{
  "head_dim": 64,
  "norm": "rmsnorm",
  "positions": "learned",
  "init": "normal",
  "init_std_qkv": 0.0205,
  "init_std_o": 0.00483,
  "optimizer": "muon_variant",
  "beta1": 0.93,
  "lr_head": 0.00559,
  "warmup_steps": 0,
  "batch_tokens": 65536,
  "seq_len": 512,
  "doc_mask": false,
  "dataset": "wikipedia_en"
}
Each number is 128 + 32 x the weight over the matrix's rms, rounded and kept within 0 to 255. Layers, rows and columns count from 0. Numbers have three digits each.

# q: layer 2 attention query, 384x384, rms 0.0574, rows 280-319,343-383, columns 320-383
# k: layer 2 attention key, 192x384, rms 0.0582, rows 151-191, columns 320-383
# v: layer 2 attention value, 192x384, rms 0.0511, rows 128-153, columns 320-383
# o: layer 2 attention output (transposed), 384x384, rms 0.128, rows 256-281,320-345, columns 320-383
q343:210116149120104142096126184114107120086157105095112144106115107136126144117111171104127110160206052138145168108202091135134181124140131165112065125078116150066182158138164108109159143178143081
k151:105119176153119092095175091176117181106125157171123150147108180101074153083111117100135099093060091140184067156134101105132106116116000124120106034173144118083154145226167168130082133156116105
q280:047125190163151138107125035139100125163140123110224063105167169102058142091101079132092137141165083086139103113110119188184129138174232071103125156155159104126138107132134079098105139138108153
q344:034196101145116128111099105098125142134160103102152103063155140156101164113143112070130158135060062087091165145172164179079090132106198118131124169098162114086143075086153090105155132091137128
k152:145046086085115134078116157101186071139189131197098160114103167097163060100141119101159130041161134108138091109165071079161189124147152156062127096131169148132126142168144125132079093124149150
q281:128107118132151146070158152080104101143176134131089105136109151176095118130144157207160128099118097116092114166163100196112170135096141131153086172172099136200148136140194187121133025110109150
q345:168052095148226137101115144089097144127192130049094160053100098192105182094183138172141140135154127061076111173166070196117209124112086147135082167115174109159115133136180197134152143156109111
k153:112176151116147074170141170142116093181102149144158109064135201069096122069127116126159143117134133151115096097162162098177124077095163115124147091173093142151133097101131067144131112071140112
q282:133148125093113218156137014165148164189200126147111177216143026121171192174129140205111147167144124190096094151112157128126212172117102207101066094167154118040093128171061108142042146181185251
q346:109144154112165159194200067163114122117155142193125133255132119068141094158056079099070160203145212085143116142119138001106039139121132147142140150211112129110083082031049122127143130195159133
k154:065126155074025143157125100101094154106111101141127098076159039118158156161120094140147188126192066116107188118091156179094144119151141090157152107090129116133077138105108132095171121034152079
q283:115142131097089159133082160135118130121145126142107091099129072096161132168062085169082079113134124082153147148131107108140094200166163176078153102152127109139103153148162120118167119142121098
q347:021112111112114175114106168166109135164148110151101155125093131085129137163117099139128111152143177119071199093098166176140120161140096117133179137202137123056139076160096134143133162105105057
k155:164145154138110040114124052117137116131123145117148137130189100150170164106165124143120150122201082132146119142120077132077088145122209100121110133036128077125086153144102169132104152092086175
q284:153124062147128113070129148135152081130161132134132187118158095071067165137136140101131181160131093069114145179150096154157075060118091162107171120150120152145108062165155095130200121098153132
q348:176151108132094150061050113141120082158122112107135143194124140073104175158166133112111148134139173070104153155100088133157134078144176138073155073152107147087181109153086080133158069097140124
k156:131114111111117138155120102146143150080160073133170153074149117182154097111082184148157096102161124127114170126132165094150113059142090144036119091144143131127165117109114071169176109129134118
q285:157192056072094151144156219136133094157055106051078094175150042211137211092138154104128112145124174087121122164104186074068136085164163175060118180152134174131115123083151107116117012113088182
q349:084173101116134114120146155161115166161105137073116160124077111134186098131131119106114145115145119079145165110080128201097079049125090128119100159090151196161132150097083137162085081087183126
k157:118154202154154163157140145150185071126162106090189129084171170167144118125102124092116140082117110131112108184133129097163092139080083121095108106095139123111146114122158072169100193105148118
q286:091121162110072019069161193158115145126062142139204126172102233114144154126134101112126147111120120112157114112150094119153099136128166111148118143120051136172144129134094089120084185086074088
q350:102112092101060125101143104167138077077096129121188053093157176111134121102109115102095146068098127117124167165175113169118160135143219106109125126092110150118160133124145131124144190121116149
k158:212060076106150113135089167118103192136188117143076138128061208127132113116163113110142111201136160170126143081110183140160208129108110171191151134165115100160133158137135198148091060164152109
q287:143127183167123100130143089117135149109186111047118094104108040107039109169119146180055142158131135153110157178114163164162186134140163178091127141140100136139164197145166205111133141107154141
q351:223156143113089103125096153097108121167126129139163187070098132099117124213131139160100100113140074136146141140160087154126159157110144165147140119142062098140148201146101086146111132170139148
k159:073069118104076165126112086120137075182164112178075159182182126091082119117121172144064134038111103071126158181169135148133103075127151161082130071121163097178114096094149105157113121143110123
q288:172134110104105141165201035138183203127172099135111131109144106103082139109137122109134134121087127122151121147127103110108103123105161123182075185159150196117185137155121095118092177204122117
q352:160145175151080137106101119103129125099135126096117151081087102156063108099187168107143134076097125106160125168169057193147184128105151210124129140120090087093130142135145112119081118150143133
k160:148094132149174156176112072131158134099131129120184126161148176128133074156102111099120116139128132100112139144101146129084094165150144127084105100069085170132080133103164137090144162122056111
q289:129179178136228127134157149134098156109161120145123135167102154139071100169133096136118140164155129055120125135181095099131211108113141218155150103138154178134094134169119200122130163114113096
q353:072179124162094190162134130071125159188136125113127093043116082106085094075131116089141092143127119100102090116155159101105183158127123122138103124134196112134156132126088189099128118156114147
k161:042120142172172101154083084137139125119117170116157139200055124146148183134187144051181129070108179103119110193156165137106121060131106143137066078118125124078149133110106108157163099109191155
q290:159135174077164111115170231101166104074147179116127110084087154114151134076132147088199123051091139158062107126101090074124119181174045116139202113094158203130092111127128118143113096132075107
q354:131099188154093062097135146066133095099142116063213137068102118055117131127122114148100137149162138140154158170116152079132196117187103146159143120121164183146107113124142207153122201079131145
k162:091181152138097143081113149101148091131127112175151048154123167201142138087145110128103145147114071136142119119137107113138173123131140082167123107138122153134156137132125103132160170071123162
q291:101203225173151202164160049202145116186160062089107104134094104080120115137099170116059126179154146110147068034082092166088087139048199142134156064194062142112102042097171032130143070076172118
q355:210151188195161120124084073184116167072103152136165065255104143089160123142064185075106129146102138159083207076157149143121156156072150129055123141181158173082187090194167095141164099105165060
k163:100130185093095083124099081152132161172165095132133147152225100070141096194134140215073148177129095059174153146143121162114158142134181040087204178145163173134128118118099150097145127148083174
q292:161106143163121130119152181103117155096116115080111126149085173162131124125120107115124122103083079165151096127151145164155162123118065108150117198118150168100177128136116118140102096130139164
q356:142207137144079087131103163123089113098112100083146119164101134101162142122111173153107124106118108163169068050144120116099075120101075127103102127141127130148142143110133138137171104146157146
k164:134128089133153153124158117126160185133117136147125131187087194152069102102107082100112116100189157096073128170107167133167185153133091149109060032190142100098147087127142117153107123167168127
q293:051099170118102157086128126140104161239032134081182125119102154157199106141112168071097119104128151075146162188149119108150089187185242092040184145121106100152128081136173022118102168183127112
q357:063145112158092155084142100172111102141057105135170197118114150143133122084126159158158130060089137153119126118128126127156075109150121142087215075170124161173133152158124081128106133137071102
k165:156123175061151161103084132104110098089193114122102134096173095151140113119112077220115185136136158171163092120146143150098117161113137099164101172079218137199100180113143190126151099041180200
q294:105067123158147130118160125122132110107120151165104140163063074107166158141141132151135125138115097190100168145140124116169156088085153128057160105110141141127046134099071163131109115173128174
q358:149119176156162095122127117159127109107130163142153087156159167160115149164116108107080185127133104144121155147165109110132164177104163154099102094132160150116189043094177087087138215181032135
k166:100138120051165098131134192101140077182116105136164152109051170187121100114154156099162107087181100152255145127134182123119178107120052131145199135120170155137113173127139165134128180105128166
q295:108120128160093159112147126118120116071098132167095065161153167167114108100180146053156125090145159084152118145135125118146158133101152145214147075080084198083088115045157165143186118103099133
q359:215173102136155107149164111102166120078110110177110114098082064119138165107133166120141094139092109112146116147130071033073107079102001128172099103126124148120163167130088214133156129131125140
k167:121088091158181154153173118116044151135136155104101155133156146106110085130129129132158149161098151155137127138150193117147109152129140139203061084165177166088134113173121082125109088135130119
q296:000162195096161087150195000119066122191202144145160095173142102145104091050168133173120137098169046129179117157130196130119113215153239153161030171105132119114098118198204141163147219116152125
q360:089105124120145136155022167149095152123147168187155158219028206120131132125151097114136119092102130138172000169013150116232136129148181170171056078110139185123083162109180131104121099071145086
k168:067154137112116167120100129130104103105110121137142147092144111202174115221119047111128164185145162119138202171111145079110117160197148073128182087136096090143027184061101100150104142084128091
q297:047168193125071140150194230183141169081029180092155115146131166130135167092078060136154069188123137057089069126188119181154039051126039109103081126121138149179099165146169152163173209153161105
q361:150132103092057102109128251153173099126033158129118081035087137120165179134101126143148086113134099114103136200181099069127069166075129179145128149127106169130096129124138095150107162153113171
k169:145031149142143078145211049132078185100106155147121198174117191187076088140100160190200133153117129188087126139143017187188205103126025177087072126139129045112201113112172117134099152127161100
q298:095176136113141173121164132113144062059132133181132172103107134112148079144156113147136083082086145124174048200116168116118100091078098110089095034089074156158120142141120096131089146198137099
q362:121093125145093136104164118103145086135103149112148150124149120116170072074101090137184090142140142136091078163144169098123128087118107083112133059130126102154126152122080155146198146181149088
k170:132133174148116106118128219130086113112118188156088111217211113107123118120124130138067151078159141182123166118135099142158173113111143126147117173151181124109115067123145106132102101122110144
q299:177120100093100043145076172135124124092096129171120079127111190079138184161171116094126083104149140106049098142105130156117190154132089112195077193124119119094149108085092189131128104188131105
q363:150146183158117152125081101184114120038131139086119179126131145121110131140150101126192118046119130081118159088174189163157123156161112104187152140172111081111127079047135159157068177150139109
k171:167162154172086049077174164126154179187093127191137130188117133113164123086121122079161137126119076101135150174084138133109145142109089151115103116199180141153115143123150080140142141106145139
q300:107198072091084100145132165119137108076154150068176126186072140116152115160159148159169150180123154158073122066203144110156112159084114136139074137098145139202111113077162148134106175159122140
q364:109118164108141113197149111122150123085156118083137090157131131148147129116104099161172147117152128168098147116175098139090147111133116161180083054138161094113120135087164165139101185160149112
k172:118125104164207144130099176084083167076095172188070095198074203122125126107118145115073129191073136132120099034095197135147171084130104148117047153155077129062152070126109129109114127088167072
q301:090164083079100154174094124108156171112073185184087088074093075109136135123065123142116129168128060103087126185167090062129062084143137105136140088087108127081174114114101148165156131175102155
q365:059116157148084181149167098075143140129112107077146123163145141110147102142153129179182155175125119179194140146128158118075070103155086101126152134112158122119117061111114096107161138072119144
k173:089175203150136118081135075133160169179116107126118110131106071106162171089157126084198127150118169131134165182138118176123156151185198127100157127101070163191104118149122133128173190085168172
q302:173117104118123177154145138140134105161123115135158119133123114068105108167105155168115130148097201086142082122074144090121134099094151165107130112094103113215144091090065119118096194199157157
q366:109097080169129079118132000064131069111061120147096124102105143112155149182051161146102168080080177088144178170146119209066164101137140131137145152145111186093111093172071151094078167154148153
k174:157039123137164164082086091090145062158155110151133173108101112118156096148142187124153145122099138158096114127051130121094143177141197152099132154079124196175065116143106167100137189100100128
q303:131130097120065127126084170120104134111133128135146142114113116201168177124136159154141117078134149181165126118117117126120165085112101135113087133148129123122104109143149151138113024150133091
q367:115113108118169090108143142110115142054131111134107047126139163130112179121112121139082101163098123151036067123130111129129100116078041118161086043171148149141137121191138177143133127173102152
k175:125126119211171154151150110125114123153114164120135130157151144130131167111095177124148116147131122175133105097165145156107108145121147112121131149155047147120088113081117114115137148088103132
q304:126141119151074142151174087117172090057062129067127116074121043118169169128146152109115128126181147159108083154077178169131215086158083120128100089144119176096100163140136134114101184175173095
q368:110162154090141172147174146123140138089053098081090119138104008179141124143099189201102116095083109081102120073092126137154193097154091199121068091135136122145120152200165152123156099140141154
k176:133106168156127174176124045147121157149123150160110142098227056115163077153094137159106144161088088110135102143108115140123044179149148064138098108142123093055119115149053126140110179061150036
q305:076140046117080155178121168157100105195115098129135076133185037127135109085087123119129120129053154059125126068134204155112145063123044103160076101182130085089099160138140177096184091170137068
q369:061124148151120112105089106166145090123096135166113043180153102136160113129062132129142123092167128116172152084115188155115186091144173177113154178097114117126195134039144117092109130077115134
k177:172113180133088099121049115144141089140142092154117126127125116096161143147214157078062141136177180166133119113149111114069130180160141120107154116067135126130135152141095104144148173124115119
q306:137137121052096126182137137153125095065141092133144164091147106091173151132130131127118123132143132152182086178089078108158061100133160175088128098169149126162132152083038096137104114167126112
q370:116096152129118126148122100125137126191137091139154213143164099106164108145153146137172155102141167131117162111146146145144034098115098096057114106162066131123123116149073079125155092138049139
k178:116170127142114195096168186122116132122116110136101114030147155154110120153171146164119140121121133173132132129146108133128130139155157146161108223098153113134083137163131145108113168169112180
q307:034099227055031098036106154091178067194098160085138147120146189071149085094207145147177128155121151116134162155069156092142067117146145075112195080094136072149111100092186110103088220105027226
q371:000090191129088162147114097111153104205178120168116183116156252107182111108168116156181084125076115118160158147078073128155095191110101094135171150078119150122108132160148114141079125123120126
k179:095154124114101121179110066115107082152146123094124072065149130188149145149150151058114197139087173127209182135145145148081168182184240134195108155062100138139135165093090167122144109103101197
q308:120044182130131130128128067177099136225089084077142140051154101116091092128139164175131158112128182106225132127111214201096077157113206120043154145150140126101144106111129119112100125116097055
q372:098000112143128132115166098108141202102091104164125082078187117046093167131153100132124142141102114094097127133189136153070114163121125159071164072117074125117149096130132094108171117132104135
k180:220192142074135179152146066095088108094144139136078131115061129145174157114153135089181130158156082075166114094160051121162092031154120162157110129095191108082156100134130178132109117143103179
q309:208116060133068135102085204077153075092035169240114134064061137133115223128151074181112114068126088108118116131114150177155117185103155136113146209066142144134123134072165162125041143139139112
q373:153141063149064188170077143053114073014128103082115144061137080165151141129138160071146126125141149191123128188105154101141100113129101085153070118112142166110061195128092180118062123106109153
k181:123107125177189121189101153148089123149168154142105143131124142031144146146133137112105147142080134143127125120084188090140104159143147089160185166134134114157083114154110128146171094199125113
q310:080162202077167162161161147077063119089135154119155097089138092118165152208130190165117107132140142194121206094061127107132182158090123137155155140207183121180069132139044078106070125073135068
q374:199139208089218144163177112111121123063196158204087137108113038090111169157108109133079132180128093137170101098098059141133149140095112065150112062159131105109111149153064130155107116164179100
k182:103116174091125144146108131134166156117066121180126123140134061144197158123158142102124113188156120161092136100090218107129096151124189117128149155124098116098117209159105175087089140147142117
q311:169126157148105126122113144146158176072143132155121147104143105126199151131137177108113142077131143152083180056128125116158125085091132166117159108152148215092151172153067171114119060093120131
q375:092130120113110140128093152176114091094053102217130134132126137080144125128145150120119149100108104176142102117114097151093025144099051082098151152118121181189134110080126137125106024114109138
k183:120129169079126150174156078138084154167121068094185121090149126106099144111058104138194132143168110087123125118202096135167057093159127108074133177163037080170182135135139141141103071137162077
q312:104116187153121101119100096156175123132151163135143119121152141233169125125113126066079119141117127121126176181171103144151129117103132144116084142084111121117128107087108131149130153123050100
q376:085051168202126102052132115156163109057066140182173128103143175115132138157128083113118136139173123119150173153162124172173126126140184199059171127106099093130114104159114095114107134118101100
k184:137111086067139128168090172149122071131169109118197161178111131083168158127142156132195148086147124185085142174099130086120169120164112124191145157162170126115145163139140192135198123111131134
q313:092099117131108126147163141175139126165149085136133107181133157134041154147147130111156147123097118155060095134145104186091146086109041126136132138110128107151115107143140120163133102084186100
q377:032127134113137121120139120138134089126069129148154133160149127104143121101030097161133161095123087106083125124114103091101112109131058144090076120070151168156093123165120099159142156112138165
k185:091149202156142141221127096108131130138049130149114132083149105114125120147140119146167104200154176082115154135103114148105073133152127142094092100145126137097119088126156131132150106175208095
q314:165166066075110096079139146065077131144149143181146187144104218124108106093180103093142110135113117062107196154086141095110056129143103106184120210104094115120093144141068109110156121135088143
q378:182057096066134114142123112105127164141165133135132191147096139124124120164139194066121099165133090074098116108110158144072139127129096164131096108055084172139177145218104144137124123205136148
k186:097161161142074106128079089129158165160098138095094142097191126094136139149113117110170159216177133174140102119071210116137118173123174092162116105146145071153076100156121111135053142110134167
q315:134097147088141120142188033107103131124109156068126109154121080162094123142138113146150141118156143116189175140097152178104132125109113107090142182184121155129086081154106178099124091161147087
q379:184168120143104173225170088117146164072114131046147086091139131135148137090106164180182141120121124117117166121097159098120140137104135106159151067167115164207093155123051218129135016133141147
k187:079110168125107107073085188122127174172132109113099158088152055105107106149122127072056112115092132106133145112159172092136057190152055122155126083132101140128167203082120144105116137121114089
q316:134129083048144117116075111163131136163156185158101103102169193076097138151132157137091110177133133137174148115144102193129163159098135055138153109114094122158146169154150178096125178161106129
q380:168137169151144156089107128094122171154103112182153167057089156076098108174167096162153134186143140154137152066130164163126105165150116117077119172173079152170141133126113108123160119111119123
k188:112128185169113115147097125091106113123153136096093130137129210147154162124097200114084151067143138106138130189189081107126166111148139183136169143118155114125123125166159125139119138115165164
q317:186184137101129102090112109113121133146127119138109085142141149077155156106115119097172123190142048079124143084140068122130160150114087133157138117113068134123153113126130163121117127184143114
q381:130185102128209082144099163143113134150099128089162130085133216009066171132109119118144117150172085105089097110114044155176061162094067111097114134096101143102151143121140113185105097177120079
k189:113117121119138154104195028159055142124089156109098148146122094145149122086060117108150123148107153142168185103076209089113091138077122084106185106244115108133136084130158160065141123212170109
q318:149040144132148046100162167143138162180145120145152129145110134093111150120090092100089121110198118083091168114094183121187127087143117131081135196118184118113087044112115153135110208083046070
q382:158117152143115143145086098138140097148113144167152159134167119103189135158181124155205108128134167110147175100129167126078108105102147092088129128120140176131121112120089094141088048152131106
k190:035136160152133141148089081136115038209123135201119111039104055160167169187153135125059190113184169094092119169096130157088140126154191129152165092111114070199088081098111102126084071154105159
q319:154096071175122150140119087172149124219122125058134095163122162140120204125082177109136154137108086128173050112086141087146182143107104151097034156096188106193091105075162157133132134208156138
q383:069133116187163215126148182122106097136133110072138158131132153134136119082131154118167135166097125171132113131105161111129139152124109180074110098084093172120132121100164144119118144146121100
k191:102135156157188114101185125153150150143146156080137131132082108145038135086064088123128157104111167130107087128156117144171191087111073180142071119167093193132212114136085119115121106163069106
v128:144157109081119194112113162106146059086117123169195138130118088113127114156133129155153149138134120129165159114144137135125123119117138147131133079143155108118151140113114114121160118133133151
o256:163135153102124074143118154150158172107154129143087102154104192072145148178120177124102160117111188120155146146145125125116150147173144123094112118178091124121124136121119156163184091101141125
o320:105089087150130139129132136137112065124134156100121138086139104148170119061188111101166111122137050138090142129150108150153091158139152120149144125138082185126163142072114108092094153139122097
v129:086111150122150137132155108135107138178144104158101134131133121096093099151104127132125138110137118107130120124126132158085127126115165132126133132091084163179142147039124135121140120147130143
o257:137185195080111094130135155115135223161086133074141123124157136155101187120156153100130135138149104081156060128082108129103114075105081093128130093160162140115054105100063178142184168084120133
o321:190130108204150145173076124160121054119188133170105125114128117091113122115092093178115161155116126121111161108099116149107148126131165150110160120147088118149121144128117091096136160184154103
v130:098133124182136115151103147086119048114097100138139160098109126120156125158131118127078113098080168140148172099105161101142141172143149159142103164133139154119170107129125132114106156155144182
o258:151105125132147122171094108093171149147121121131070133149125093193097143069088118098132132126168104088091109123135136135102089172150067140128157146180155089108112146167154154108117123101096121
o322:128134131139172125072087096165057111136115097142197124094123094152099169141065093130117123140190145152105180171134105139164179169091148123133142138151100150145150069122177218117169153121091150
v131:073096094110133041100163092213116168112080095168136127140104186157174120145101132140137138227090134103121102101140156132147122132120114115139160094146148192114114074077132122117056117137168114
o259:136121133158103144136152102101211052144078130170159090140094072125153163120157195127127102145084117106129067123120149060170076122151098156087130121081186166140146176141155102093093097140124125
o323:122203127119150123139152135139100151147055128132132114154153084159163068126131134102088162146125128096156091125085123098036114073146100117155084085172125119152125097150088147130157108107093124
v132:143131151161120141109102188115135127123116117116160108111101152107094086139139132140052131119071072151104054175106134148059144152125108115122118162103066141039167150169152116145173115069132106
o260:167143142130097094062119145147153103166101128162102184152179112146131120137104079100115121107151131131190173080184069068156150145115209103124166100117097095122117134170067106127091156075113231
o324:129140181137146144156140075130130103093169126191161147144132114130165122109115149084114186114168166075106150145136131227133108113053089133124184075176125111134128066129132074182136170099124112
v133:125196149115090124148150124109106177137137146139118080128128135125103108148139119036126140114149166135138163123146168135133103108140088117130105137085118143138129071113089113117111095150134132
o261:217131188136231157091153166135143113117153115188202159122082156122132153120140165054097093246170104124176075088137041150111150122126157181185160152098172141115080170065126117149163175136164129
o325:142119116106060110180133071128111139165145149046095096119103116141122155145183117152103167090090118197114172103094179138096199128194153108052095142172093131103161140171088191122111135091119109
v134:151114110145107123168115130155126119137190141127115125099134111116149138131115103120089136071160155111145112122109092142138109115141105111137151190085111082129116130130124131138119125152108148
o262:165103122086099094161173125130100160076132125083140109119116203185108120102118118152147126157140086098122148151145159069154192076124119175118097110075109120139152108104087179115138102180144144
o326:074140161165085130113104142139196143120093088139185122134095074126086121109114167133135117094145174164070126154125202128074150081123120101094174069144080111188111120122120161126150159102134096
v135:102100122134121151144140147134147100131088175056134131159118111111146166115126113149126149112199119186078168173127135133123149121132136060129118173148141119137142096120137108132067102125114086
o263:151047090076096110067115109146114078183113104147112075167135137138074110161163166168164114115121112144143080160207107173059107134090150192127102146150163142116131111136103143169167132129211116
o327:112131173109179137078088192112122174090054163016149133135131152084096181100127097124177072143082090118110147159164176094144143148142144074132160099010184136126132108138173181099087115155111087
v136:154096155144124118129132057130133141092119110159126182189144119126135111121103168128202140109100096091127094099119132129135120126135123165113132087154150205153150111150102124128087207114040185
o264:153148100139110087068156190139148155120129105112172119082195128139122145126155115148114090159140049174140132172214015142124147128154076112137159161091121033120130200177148189130151089100136104
o328:130152130170087123111087074144070127154138172144088103211083186055154150158117114088158141114104129077137083107108183166113119159098119094101127115134103143125165053107137117112094130135087166
v137:150153123119161114116166083162140137146132124152137117096127176127144085098121114075127106092121124146132110106099147097114123124126101145132140104117157161112147120111108125126207206187137163
o265:080149115144104149201118130134171168125151118169175098131184114142092147145065124159122092142121137117105175165198175152134153171159068105149140126127120124103133115139185116137143112055140111
o329:120123118120171146112108135151134121156115118145089110130138108133202138117159146150178153161102109183151102106125104081126131144154126117108194150123107129159138173135133158124184078113077138
v138:102078110117109097095135150155108145139141097158109130146109091145088110141144162144175135109141197097110132120125120101128126086112118123135129126088139180171107171085133125128120107118110115
o266:182202147109188170144092122145171090146098128143107160174155098096156073188143146149084203080160127169160071104066104129119142124156155119144025115206118104107125086149116184144172080047142198
o330:127147111192140128129177152088124130188126159142120108086111116157153170089106146138114114179093093143104131108144135115161109145121091088127222131071136067199120128108058117148136065178072122
v139:152094043111159173123107127098139117101148148169108154176128172136136151144127131144107139135113109133102094111133112061100150136122105185118161106146166143086123122133135128131179142093124180
o267:135148135136117126118089148158197071051078110116103219093145080185134117104120113110131086130098136141168135144135107127106092120066101136108104108125110150173194155186170051100141145169140112
o331:111109107137120102141093084086167124167174162131076093178126133086084111105121125154167101077168145068148126181177091123157121138123178122152154092129148076114083121067110154158139110114128140
v140:058139165101163089114125152122139091150138135185118115092077163136107135108116121112101113102126117073173122156128114122104097162126090083136110172111128109163106151095148126131152170138192131
o268:091068111131128127153084129149081076098123107086123119171162065154145141163118134107127064154133142140148138078126161108136177129106156124117155152135124124138132109171163154135162084114113143
o332:124111085145169116114179145143128177159159143083093126088124102080086104119109120163122124179171105118122128115109110114109129108128075132099162155142127152146162144099121149118133101108155146
v141:181127112167131108122149090108135117109119127047122111137131135149158116130161096098129105079172151136175188174138104112141144110113136071123093137101178053185130133149141140135046120117195077
o269:159183149159208143139105127168175079067145124205178133101110152139132171102118096109144165053127088116119152068172091085098186131149138077147195144101073144149110158106071117143124181069178233
o333:154109144142077143092095100076124188211043091051132122161117092057130149145131145201182120138155157098080113168133196118157062099144076078062079131140103144138128138154171151157088072125066117
v142:151130147162043128149146078105117102074160194162148127156123152138110146127129113156143127139185118112142157122131138075185143094142138137146137069156118154099101163230123120136169134163066074
o270:126119128108147109086141106125139158147127097151141110164120127113117111116090138157180137139148120109103151163127151143128129165130156098109088224102143137078134140112131185137095186157121186
o334:180098140146172091120059140132143142151104167134113085123109133138133137105151112112174116123134152155118108131124142172135095132116154125135122082115117118145156113145127160126126174206141113
v143:142139156136157132156098159119149125136174127123116156131043109089062113131115110110103126136151132120173104105119172064077096113128140153111149131138083097153185128131102100136166122163148127
o271:138213139111153124177141131141075145038079145113161147143117124147173115177125077140144151115162136129089166152112084225094133078077082148139120121160110147162124110131106147103086156136139115
o335:160079100176093172096117136161147146089147057134156130102120183051115178149110189094130071138159079109183077056182108188138184137148172103099079090064135100095095186187112170204147123114090128
v144:101116165156093060110109105111125107112139115081100143161139116085106114126092112109077120109137193134083111106159154134113147085118147176102102162136151091070134122146120122132168086114069103
o272:188122114143121145151142181091123087163114104115161142124099136116124118159135128123140082092139104087089102144137128101154124153116098125077139180158171179141110118167078146123122155136093099
o336:088100115113140013146107072152131173111178159126140091168121176145095125111127168098159143198123105167179137123080091155122100115098204103121173090042105116106134122125156140098099112124141142
v145:129196136135146131140155069175089188168140165147139208093157137160132161142136144087151100129125121146048149141121114130135127093128128122109118125140111182100130112138132136132138139189119139
o273:090130156053114084125120187097105083167085133160116125143092234123163077197164104092167136098094164160146158081127173137178098137136184138121152131190113107176130085088162079137094075143138146
o337:086074079116136115095134134166141109179179168097092126106175142124068116124255147142144053143179182115145177114149083077169160113208166060145126149048113100071123087195100056081144150132167133
v146:121088132171132086141075162114101062145173172106127087204162151102095120150127144101107145115087197116099185082110087077078141145124100123125138136070119122095164170072121113119127161086116137
o274:161147107144159105176179132111155144178108180149057108058145077136115146169187120167099145146112124141100097160139070150101100138147142107087209152163145113130119110141119197062098100139141125
o338:135068146122132067145081146144110140188100095126121172148099141119113123147174117097126087118201057046162179130129136175089195122098152137095075103094115102098123168176114185160133160107104112
v147:061149128124090108101133147193124122124150152122121132091132057134113151144119138131132132077172131152140160076123170121213130165138121136137133150158166066131158091084114126147148117125178047
o275:080166117123104160132123147125139166186142092109147142125131086113147130183084114130181121084205147090115177134106114126107093140163160134037182072086112093160103150137158080087179155132103145
o339:110133093078133151042164093129125159131099133128172134154131162151120130086197137121100156161120110154176119156117131117175119134102154104163068181106190182070150167136136086202040189173163142
v148:082153152106147183108143143111108099118134128113125084121086107102124146128085122152156118096114127113146156140135152094024135139136123154161124135179110194136104170179132079113154146144170092
o276:104092144142140153109135144139136129137067091162085162122141064149139083137046047123144116099159122160184184145144104125191110068163172175136106161161130042150138176122104120078199230109074167
o340:125047104128051141084063202143121151177131121155123125128195180069051062109142142125072134122130100101115133121124108118117181124138104100113140079170138109124126112156072057139073099080095115
v149:111055068172127103109192102146124109112125131126139138087069167136050162111121142135125170090120104102120106106109147147155148139147118149128138093133133083095149137176140135129048185157052117
o277:119191142154138165161138118148099147115138150188144194099140137127127090095123175081082156135150165106149080133157088102114125043117108140109116128147130143080135157177148147153165109119144142
o341:079069104103122158094176168120147136173109140107138080122126119149178127173131149051119122060074101146143123131140132067160171136109135129083119170127121168160073112151113133141141100108156101
v150:106112159129137152117140154099143085179159143151119112146163138130134169132130159111159102129134160138143123125118136112056149126134138102099175113175169142150110134126159104115061067147147126
o278:116113077142075115174050062137068182152153143095091155079183085085106075048167102145139113093127135134149140144166156124109135140110137144117119128116091122111104140053092144143149175142091127
o342:163160137089108149125169195129159119142144141158179092078113162129111181151142173105122106139104092153078085136103113178098127109162069116100142129155141160133105150168096205118096108139144101
v151:103103149154160058108130156108119125117090132187156129106114136127132146164127127116144165178165119121111098163092145160122126132143118147135113116164092148105178139104139116126132119110182065
o279:092108128172125144103136112101103143100097138117110144089126095111202085115123180049194126135137145080161114139143120165132139115144166092135103102113111154112095116109117078134109134133163135
o343:097137100175108164169095135165169139116145111162206151178121156083107128130107126103093109133123119137154141114153140123181043184063099162130131124125158107176145118138147147120146128147141139
v152:161118110098180164138108139105159075126216114142117128130133162132128112123139153101135138126160150158092166126158118121077136134129115156121123110106142177127109121149124110120113126101070202
o280:122188113127113166166122178109151099126138164148074116056144044194135105165133118102186118057216124151106151112159092207123122166135144180146146121151115089144149137153127168111103111197109119
o344:093071148126109104086094085096047151097094095145113118100131101115114160102160152204128146136042158130150108135093147081115151176115118123135089112182170180128128159090093160075153089104161150
v153:163067097108160191112135145104152093121187145147132106161131090127168077102121121105130151107103102114164119165144098091175128120133183162139139106090149109121172122127117136135154117073159138
o281:108111132088119108188061201119113172145117138146095131102141108161158141210076133162100140152132162083120131169114091234193146209169235178157126125144123121134083135161176057113107098160133160
o345:116128128076179146164221020105096135154159116056078132124114070116131140103182104109165149134089131157152140124134185138143152149153099135157135176086168133112152160118107188081081146134161105